Part of a small language model's weights: 3 heads of 32 (1 for keys and values), rotary positions.
Each number is 128 + 32 x the weight over its row's rms, rounded and kept within 0 to 255. Layers, rows and columns count from 0. Numbers have three digits each. The size before them is the row's rms in percent of the matrix's.

# o: layer 7 attention output (transposed), 96x96, rms 0.126, rows 29-31,60-63,92-95, columns 0-95
# v: layer 7 attention value, 32x96, rms 0.128, rows 29-31, columns 0-95
# up: layer 7 MLP up, 576x96, rms 0.197, rows 0-24, columns 0-95
# down: layer 7 MLP down (transposed), 576x96, rms 0.0809, rows 0-24, columns 0-95
o60 089:089187123166122100161110109104084112158154144155181087134135150173146112116126045111123127071115109153072078120111135068108133112142131145116108112120112143161232118129083132165092128116141160136115184171148175124067159141171146115164110070162106153185100075151116102165086148138139118140
o92 099:140083126132178184125133149166185115159099137135099172098159156061113124116155146131126150137143172092163135127118136138110084154097140087143160147143130087051101131166102116096113133158039107140108123106104105172186073088127173083076209107152092096099131142136105103178140132128164177125
v29 113:139072106145100086139159190119105120130180173109133145131111084189117169165135105148134155153070134105124176105159122124121097153140122091188089144141113171186109102144091184152153133133102117143128136130109148194103088191125077175082151096091107178089150117054150115115120116131067113075
o29 099:143157199140164156134139142152158105084112099128086107053111097102086112169131105118072086082158174125083131087096122128151159140143116149142165136091109112117117116159114137156105134177186082142178152155089127136190098080147076129137116160052138104140141129128104166229135100111160139152
o61 112:106087100120119149137097145132150156141093158125155172146121132123135165153144143151105126119030115121159136175148134146080104121109105115104126138177171053089152175123177090119156101083071099145075090092158077115092140153109133152113138143138213141148139106143151117062079185164112182172
o93 101:118090138128109127154141128134123095166158112065144122182199135101175104110195106113150187125136106102140058183107129113132098135149151105118111092091125143169163060130111135086158106135120154168097115173138152156156109160122107103112132105086091190152127195143088112182154089137125047076
v30 108:117057136113152082136152122151123127212082171147156164148123123186144102142142124155085113121161134105117054141167082147070088056125131090133118147127183127147080128113171118047156138184132129181130069129111109146085146134134138177146122115098140046129151084148148129127147116114103149124
o30 087:151125110118143126186192103087177043101134151199079111130137128132165107197101174100100130157115115127106093148074142117138125162139139119098110066113066144140151093122104176129111148130142140103124157167131094153120204141154094116207142143134117116122122063126190063136123108099149115110
o62 107:169117166100135095123115088137105140089148126110199146197144124113143099059154066141144111106106178101146140085106088159142154170156140162086206163094149142125122121118123171119109097142131103122106146096074148101123049116159120178072063162095115123175124197118146116129150110162121158164
o94 096:136099149137121085134112175116130152131136078099097097070118155172127107037141124122127130149123107169119145178169167156107113091118133122183082160120073105052115131098176130168170155169146128174202083131139127160129077109123108094135146100155106132141152138143097197128124185163073095091
v31 082:162132124102130155151080070120169161170119121126154124131095183121095122110110120162135145102118134167187190185169108105129114156148089231096146109158137084148074098126108142125099101139115109179171106170177130138145112088070110111112114061164139071140090137110057181142121112138131110113
o31 087:154166120090108124132096110084108148112163087098144192118092138149148123135129183155155128130060116121156159120060165130163148124124079145186076048153191159103130163123107080152099094192113161073124145102075104112142141171121114136064125138166092155116157157148133172144136066126125157134
o63 100:162146132171145114118177101097209120155086101053104098120126113142102112127174145094134090100148119131097116101132138143170093101178088152056169153198123154166202118108151177094088131104154163151153100140167145130162105109136118149130121104155111037092102091148158089106118157137150089130
o95 085:098132139095072158109147111148070134075161136165161143158174103134094122156103101147136126137165123148135123059111133163085114172122131120105118141127096115121083156159162105159165159111123121215075122094208163110095200081094124161133152153096134174136105158020125117131148130121127098106
up0 091:144084135113102160076119193112118119100112161153145147112110160152077186102123139148111094115102094161113172115148118112160123101119073162151096162142111064131076101095165160180118164100079079085141103167155119142168112151148134132137133209075118068124136189141142118194120126100121196162
down0 089:102128079144163103154085131129120111075148170109092092129153163112128131172148106102106112179075180083138093127102139153125155088105127091130168091135141145103158126123192150092121135171140160234055082103110161184143158145183133121126152123069160135158101128096085108140115082162166089131
up1 108:072092180087109143115127131105145124173086095093119144194062088145126120085161094085123122131128162127159112139098132166099133208118098117052112165117142167119117122152121131131090138158068135163099136114145100175142179131142122178153157159150102127130152048098090201166181098146135122144
down1 118:091191087149138101146108091091120154151199126145134115074127128121142104133093165121101097124100053136149138099125170102093159094110217182150137107098129145166104148103146134091137145153143085127090143128135121090172103094117107091121168104143155129105138133142172071080102149153228108192
up2 108:165174170135183062138174154138102122135104097079100126183093105159097102104128158176111093135127133126170150080126096114088134120143149138169125176096137114184125127164164119124133152169106109065106138052144030123146132090121162103132143059157154123138173115167126154142140081090163140086
down2 113:060116110134121179166124089075169118134145188110182102110151121128172141125146133089111176104133119138133089147159123146148072117127128124102105089117127132073127099097122170157149162127132069121169138130092246108125086080170176149099091139146115183136116146111087097086124185180139120161
up3 096:137169150125142156121129096173100102112084123158227192129164100140154142150183099150165098170141141151151060157099113132154122072161110125090131173097105057110094096127084152137122130101135152087186133147173121131134091110083038136134139128109098116123134130140124098083127152085134083182
down3 093:136099100156168073113115140079149086181147106113114205122150090113161094132076127096109141212086102131137088126144125076146140100148170166158130086122146129114126083123127152098093139138132109205143116168176143103159103075134132089153112144151170121096109134187156096103110122121186038116
up4 109:152115136074157083130164102126089108139109130166145130121181117109184158137121189101145108168122135184116143134097138148081066174156124115127081158145137086138076119190094105140184119112175145131096099106142109105131098134160100047128195146138140099130157103189169173142087080158078099095
down4 108:104129152156181203126095133128175092174153151172107104130047110131073135165122152114091168121091170080129113096123131109128125161147161127088127148135156129128102106160033145084132158085136078117117135115197170133177149103093162194110134071137134110124067134072131133133119096108143155118
up5 095:144128219095121092177132102167147138098149098163105183141129131096080132138122146096129103149106079141123172099121156139139121112103092105130124075150110098094084138060162097104087063152181094126128154179111152134139151196098158134099161186115158132164137063193111161122142176100161116105
down5 096:087106049135162175074126137131124090133135116170127111117146091083166126131134141195146116122176104141145089139119172119088123204176143133140097171081152093122144131132083119082201176167092178119085144080180120121122218073129138144102124127119099108098148163088118134123108100126120161142
up6 092:204128084119122119158128083161134125127139144142084068132132175168112108163206132122184126184160126165103073129113104154159120107113140201090124131172120076072131126084127130093150134151144153100154065103089125161154123091146132130101068148128197162112108143128121145091125094097088195108
down6 092:102102102067152165136112146125161160142136131059087092110090162082087170159188065165158074139127076082103120072098155107115120141142199139154119133209131127159140109123112133198132150140138125147163102119140116117175157102205151165107089137101152142115086154148113104118127098137136155077
up7 112:169111171112124147200127126116153173110173138182130141084148102131140127128106139123191195132123129114141151215114165159143131133175109110095123092176081184120046080102106069138121091121124103130155088123172110122134151118154108128076151077148128098141116078099118137149062139161141062140
down7 123:094170087130138077131144153163110092091113154129074134148111095171093133153140126072086137151139134137065116085165116103061135155123118198123146138088191115120136133098132177084120148096072104173153161146153159110120154118175116151182114205106122126130142169194086137119094101142096197115
up8 081:096123118087111127068173094148180168165187123130136153172183130101136075166102167128180172162094069129104078078146107118115124109095111124138150089100146142150125155099124123129175052184143069103153138133085152154126157163087153074106168147154128126104098106171126119163129099178095163159
down8 077:113137142105166181129099106083132158113110154076206142208143141138172107151100153079147163128125071109115144073142094160112152115160171133127118122095173081110148096100154107166049156171113091152089095139118090151110159171111173103029142111133164137144117116119177126108098123140140100101
up9 103:191138130173113106128095204141089188076144158059163114165090086122091099100139193131159140139117163144101149094158160096141106122115134139139108134144114147103116099127122120128120104167169158126205107154108122119133103107046118156176193115075169164076118140057146137135106106086116122139
down9 102:077110141157139183098139052116150112168182111134165113078169127075108117125110144115128170084085082134167103094123106107160136102136137164126101157174053150112104135166119142139137172163118124162081154193128170093084156127178093142100156163159068140132128113181089107159106100192115107143
up10 103:119158184112128161142147156173075187172159147093139200151088164095117118158076126192146134147145109139090131175146075090139140084144127155073106069123124107146134174157131142107096092092107137185096124166050090152145119144100138129077140138130161135160124121126178083127164115113062092115
down10 100:111171113138108138137131121152128084061100175111179147122173118140181113130090179163101204124071065121120149151144133136099119108184124121138159140109141082125123167168153149150087117114122103137101137134125167061090069101085119123134175099057117132121198148122162134068126175182167101121
up11 097:129137098174129116075073118154054172142133132086132167166094164161141132129130125089170102133117128106041136115112145092100172158137158118113212096121153125152098118141115165161130120136101182096160169104095184176104099064102074122165173119111151111148138151146168143135141126052097116091
down11 096:020107151110106118136126109126137153107109126175114155107122172105132142193133164111157161171129148147116115106101119109102152111113127100110154109096158142146153125106159123120115130116073115194142147149067185055103088152105162103205144221089133144104093117208100094144110108149119146146
up12 106:133123088122079096170115076114142048158148117035138166118180154178132217141085132104147136125127124118110133145114127143125128087078066120082126195152115087108112112131081129098145111113171159145147115147143151134134122125093134105194177209156122104118156189132128147138103101145141107165
down12 112:194137086129080101121099147108159091152092106087128165153140126135120151159180175172144129113072107088086116104108128128109158157120121134086099177150119081112094050143070126076136177198104120153093171155131125087150173104163134091179165125141141140123145140114113131150113118211072137171
up13 097:161117154112147138104179122091063136157128167093132165132117137124121090096056104088105137168189159137187118143151134098132137121105124142117171140103140154078170171160078077160093131085099107129144139081094081127172132167159129166104109131128094100096214115132153119101179135052180119163
down13 090:155112120071109112161095081210101095113157122121180141090128197155206101151107135103141171091106148098095074076091124132147094124116108152106190141193134131114156138121143081130111146079162111129172152104164180166131130103191062119137140110089079160144152164142119115110102146132125143095
up14 097:112121112151123141126125082160109123147166166078124136174137126210189114148168151129094090076129181105101115156172146129097113097161134147132102119088174082126073113099099062113128120164102076085106173167138109084109174156191118128103146089095154145159155129172103174137155159131126198085
down14 102:158133134084125127164128109159148135104113186130144132118093128050111139142099113115136149198088098145114098161148096153175180155065057069094161108156056155081161114109106151100179140135197161139104175078171143137115096117085144129145149144132112126138101079110139111084096139189126126167
up15 089:159101142102106077122136155115152129126194149090159132108144155126132144114172131104120180162127121094114173144145120098165166081111074122184129130139125148131109170134190074115141110118107157070066124136050118103124157104106112177059132114074134070063170133206162155146117135165123104166
down15 089:096102096056159107099151089107140124157100151179103120126120112133147093187077126151116082095109149137116152092142154123159125150117134104114163151172095071111112094140079203145141134170187121171088194145184097132123101176115148140131110082105118166134066152084121182098110177107190148120
up16 105:128080093098165107154168139078074145213155155088088056140103100127139122146135190141123111142128187115129103142106119147114145127181120123153087088148069123079118171140111138111179144128117140173116173122086101089141116126129184124169149148155190160122110067071155107147168086164163107146
down16 104:138141123066184092111109145125094104077154117115129114116140108106147078150112132114167170100130093184115151109193170136114185150113088202139090134135107132108146150153163169114090041175108180172150172151144104145135161180115128116137140119166140121121099106088079098087149045134088155102
up17 078:167141057084090112135189191091098196100104128099120198148144117158137101136115145117128142124147134109082085133146018166144142121120153113144125167138129067173135124121118112145127119130127140141161106180135106115116092113144112140115129115063146084094170150100122180085142181147199080150
down17 082:168125109121093164114136142153211141159144106140165118085097082127142185124160122096178164095103103128126055074130105077118108100139120113160123068068092159137136145112132129147132173187112125110191108129144142096153138108137109153158140149123165138063086073164146087130110175155169117047
up18 111:120141092149086168121105120046082118097101155142124143141117133121115215143170199114109128125113078098132141148131099107167086119098117177078159140127152154144111128140115205177120117111076129130103121119108132113120099145060114148116160203087119175205153135119172169112163124101113141065
down18 110:163118082103104092129104216149166111105131121129142128138146137101111071136153144082148146174123162157164156148118124172153116119119223078141178150139104078109105162122152073140079076161129091144134138109126148164114152150109063097147147043146135095135112120166121099195063105146138112106
up19 102:099112117129145131181144155123115150172137146112188114168092150174142127149113094105148141159150098121158126105067139116123082177156112099136118202131159035112147168123168156169120061122138138131167146125118088138088100062089115131194118114136088097142132086100136151097083218083125143100
down19 100:143138127191125117137104082140198084161071025110099133129086091074107139156174125151107116121133144090119138178164122140181105158150187168083145092130145123133087172127131120139146124140155060075142066145146115136156165097103181140095135184105110139138108121168128082134168108155096130104
up20 097:149174213109142138068148116102138113097147184183172042131077146141140120128139138132107171141153135107132107110144153113146058071137122176091123095121115170166153145167081069139140104157102146133127095162150091141141159077131177090078119126143120168153154096083132120142060118096144178117
down20 098:093140100211146090112117087089121130129162107123140138159148083133128141119149121142126176132122107159115125136199083046085145115109113114148129091090134165133046129121183172061127132090102143106143147143156134164138084123204105167118115126183137164106089096135115185065110146182146162125
up21 111:199133106185141157146136139125114107134168118132108105107100127152102171152141139135114087132091101141132127085104120166150134185195073108123106065095088173118188087091147134080179100144115073129136151086148100130194127118151125177144186121101127088072154140153137120129132084123065127207
down21 109:153088135169138142161118128200191151064113088118099148168135126131103113102159097146170135119162101105106124176128091115120120112140087089133124168132103120141139126123107098130163155042137188057172071138169119136103131121060101138199172114175137138122151101200110096104096115178112145109
up22 096:074164138111147165121148119069136130154128138056114122084084084160053172176084142089125073150109134121106083193141153106147148141090157142120116100194133143142133119146097111108170152117051095079120147106155102152102178135104116134076169164115116105165126106186105199157151135139113150115
down22 094:160123144094142095158126160153115067166073114118186092140175142097160079098146090141121130193134143133144153086137106117142135160081139062148136174094129060153114189158068151105094119109135081191141111158119131145134141144137133100162107159153101143176127103111164156091043068151114162118
up23 109:149121111138160146123129147131085204111139172128148093099109172073139069070171095143138089125101186155139129136160115147121111192132142142164128092127080148124050122179160138115084090118109118119110092148149106158143182113107214144174135082088149121115117165080160169121138087114087069123
down23 113:132113192091099151076137130163169146148186057148100131129060068103126176115173118162145129110169138066143120149140110137122158126059139086139145128112121095068158136107080068101169147157140099118092165051122155098155137166098162141150112112165127171139112124130113190145177146142111161143
up24 102:144071184130189175114145113144128102111149110189138113128128114098103104157175171155169193148140108113085126165049133121202116131152112145171040105135113124149131160128095156129129102152162172112126170156125141080147151054116129108098129090135114112094110170087168128081104126086129073108
down24 104:147100107124145134178098157129168128171078110061150173138141113153130171107128112146090099051137131174139098156124089077090149199151156134209214159126131120127164109141125112165140126139153102101081104054139128167163098104133106099056124175086121079109128136123140117119126157096155151128